Part of a small language model's weights.
Size: width 64, 1 head of 64, MLP 192 tanh GELU.
Training: a variant of Adam for these matrices, 132M tokens, 9130 steps.
Each number is 128 + 32 x the weight over its row's rms, rounded and kept within 0 to 255. Layers, rows and columns count from 0. Numbers have three digits each. The size before them is the row's rms in percent of the matrix's.

# layer 3 attention key, 64x64, rms 0.125, rows 0-42, columns 0-63
097:103098069110125099170095128129064119158115122113157131106111117174110084129131114134169057126088180121139179139119152136126047121114093115162146157138178135118097084123216115161136070148128159
117:133101092138050108102160127119109162160081109112084114175141125134092115108108111120158105143151226096112133157150233140085086143132139106113119157121124124180128091163094149129107087150114168
096:060086083123139109123147118178059119156128143128155120132091116158148092134100079130171105129082140126152123169116115129129097134148090078142137163127190123129123080163243140155131085145147170
104:208152125149078149115137181098157136084123117099096103144144127071071127142092120130146182126179140073084114103135190149093106125106144132154122163143072132194124157143060097115103150151120107
103:152160189106128158124122146124163119109208125133167161118116122134153153132146124140119150165122045173144111098104037103100189132122177161119129095128091119102149177123109122074140153082110070
109:116181141171159094156102092112163104109147151152123115144161134107128181116129124129140162177140098130132067113150090129127208124149125170136071104071118129123193124053085156081159083083106128
102:049111137112203157140175113134087134086180110159134090101117085136139105144188120115150099139069125174153147167094106133192108129138165137100140114100153135030127126106147108136109100112150142
108:166148144156092144110127148113211117129126133123106111148112138074114177136103150146126190138172105116106079111133140117110174119119172159130143108109076157153116141134012139065109179113131075
097:146093067126110116140133104123075126101082143107080128149154114150128096108126092124125064107127153100094147139152176169122035116129088119127090147171178127155141095136208134192116096156142177
096:136158170157126152103128181132204119104148109108165142141106138113143170126109167132118173114160091144126090106133085120127178128139169141107152106114074110106135144099058125052159186089094047
099:068094093108151098143139115139059136148132121147114124106116109174130091127130120126147069117072170117132177169131137161137074139109081088132102151155170129105125097128230139176130091164133195
087:133157146179165127092144151148194121129145155105164106142125114081143170147163114146094200139150053115107092129195062116157142145153158144160168103105052122135150131102096128083122159097102103
103:142122160163125131142162138154165081091085129119065164154136164093118118099135131128084177125149117142097093104161217109083136118091174177116119129140107078206153150129096112080101157072133139
093:116084081124145125159137092150063136127070130133096155134115120137123080131129134100134091165114168107113171171086173150110098112120092095123110133117212127126136050132202108193146131170162160
097:091122141106101148118172147048221190118084141119109122128121157116098150124145189115085156140165136145138127111168189075180123113134141150105148163131082090143156106154097119106142189148108096
115:060150158111170106138110155117104131102169171153164095086143138105163117165164140155126154121092041203143111128105088077117147134136140144089124070127147089070124206112128133135141138137092103
099:102109085103107122137132114116052124127115121147073129087138128162132056125133139121131084117114165125126160140105166137121088131102095114155104152140180125129137108128255147195133105166143182
100:157132083113106109174095084112031143172108149086081110114114113181143109110134106132130120112121173125099121112165140167142135125122141102145108162148178077119134119115112121173101056126209196
095:147157151115080155103096139123185152111162126142148159166153143098114175139114172138116147118182084122111083116110121100112203140103180159111138116130108120134107122086029152071140201088118104
087:161168121132119159128139157102193116122137115112119156152131161071144160110128153126088177154180071144127089061129137143100134124157168156119134096111045145146141136079058125069143184092093142
096:171189163119059177107131140103184113125140134115123145130161141058143148101135105123146179140167121124144111108167136129109181136122122161096130122135086151164107161116044145063100166056127094
091:147174181141095168116130141115202159081139105100112123170134129076116182160146127124095190127159086154119114088157136124102145149117136146105121107113054157146163141099031131071112150122109101
109:179178155151069127134105151103214104138085157122108146141123143071123161136126120147146200107148127121088083115169156133144145134121146150127140119144090127168091142138029132073086165098151108
092:159136144154146142116113138127208127089158132130143160131151110108138166130157154141117148119134040153124085083123078103129189116132147141124191099116112092114132157123030110077121187118096072
128:151102095136101130130119149077153158106063144101069135140141130128099111167106111120124118140169186087123116143112238165095058125112101124126097153153126150187109090165141131150079160166158161
128:153167132125021120136101116089174151081037139156098119106137140091116125117129120117137157171153193084110128116194185113099120138116156125134100136119108153202136130136091121109113166157138138
094:081086091096140090143138091149031119155152108127146133122115130165133100138121131098149090120067131121167162144091111153150078143133111122153128134125161130114151111156233132186164068175144157
098:097117104094208122117152126168040141166170102124166112102130108159133082131137119119139078153099113131154157146119098122124132082135123127103133081135181100094138109159240112134168080144127149
101:115174153114143177111114119119177109143175131123106133120149135102158179115114167112166188126108077128187051136111061095152196151142148160125094127099100125127111158131106151077150129056145080
096:168148125152102136129111128150187104107125126089130132167114134092162147120135151128102205104184088113070081091108122155130169137137150124105104131117038137148143131129026139078112177121156100
112:165127147133095101183089067151141147120066105109121113156151125148103123191089096144120072105147157124080105126095170180094094140109096167093136129135137181205130106156071123174101135162140151
084:176159167140092151111117151110234146105124105108066133175150138095108133151150133131093151126212092117096103100145166126121146125101191143146147090114096133161129105130059101085123156130111083
092:041080067102147112161126108166068139161107129142131121066128144127139103128091105130163090128053152089167124167117115170151077132157095127154124163141159171152142111161169130176135073143137153
097:141161152132130142106154164115222110097157129125147129132135117081103163143167156136114200125155065130119106090110103086114168129142169169118130078122065129121142143126048125065128147090103078
090:085091108104152105111145134146045139141094132139119123095107132194107098126094122104143071155094198104146177178135155161108086121132104095141122142146174122114137089136212109194137106165127166
097:069091099110148100139125126137040135125097091150097142122120100180099085126110125110128043124109159120158156151110155130117102130109124113133098129155190125163143095156215125186130086158165175
090:090101112136139100092076125146076169185152112171109120124107146140121112158150102115130084150120167096140152160110162093186094146186097116141116158148179154057163102144178119139107048171152154
096:092101081099130108142143104128043127144119149122095129126138128161146090141100109122145066130088158111162164169113145139145076124151095104112125184129173141108105107116239126185135089141150192
100:160165148123080134131135137123169135088082081102104137175146148077107131145140118092104160114198140115103115099167207145090158130074157163136112085168096147183132123134043101103084146122118145
099:133167164125121121116128131132199087139125133084153140135120112078153173126117176139126203149136104139136103091136083108139164106145130122122131115132072095125100176102046159072115203083114065
101:083072093132158082150100091171098126138112126141177134113128111161123091120107115115147069120064150128151153162125105128161089120179116112142142146142171129103129106134226159173162064189140165
099:076087076108130104111166090130073117140098125127134126088147127187139092129130130134133092128121159141154147184136130144124112145133096108140129130123202126140129089111243133201158091189130171
094:168159140156100112132160164134191119115139150107134099167155119102112183121132136112095181143188090114137079083131148136114224142084145178110131099122096145155106145121059077073121145086112104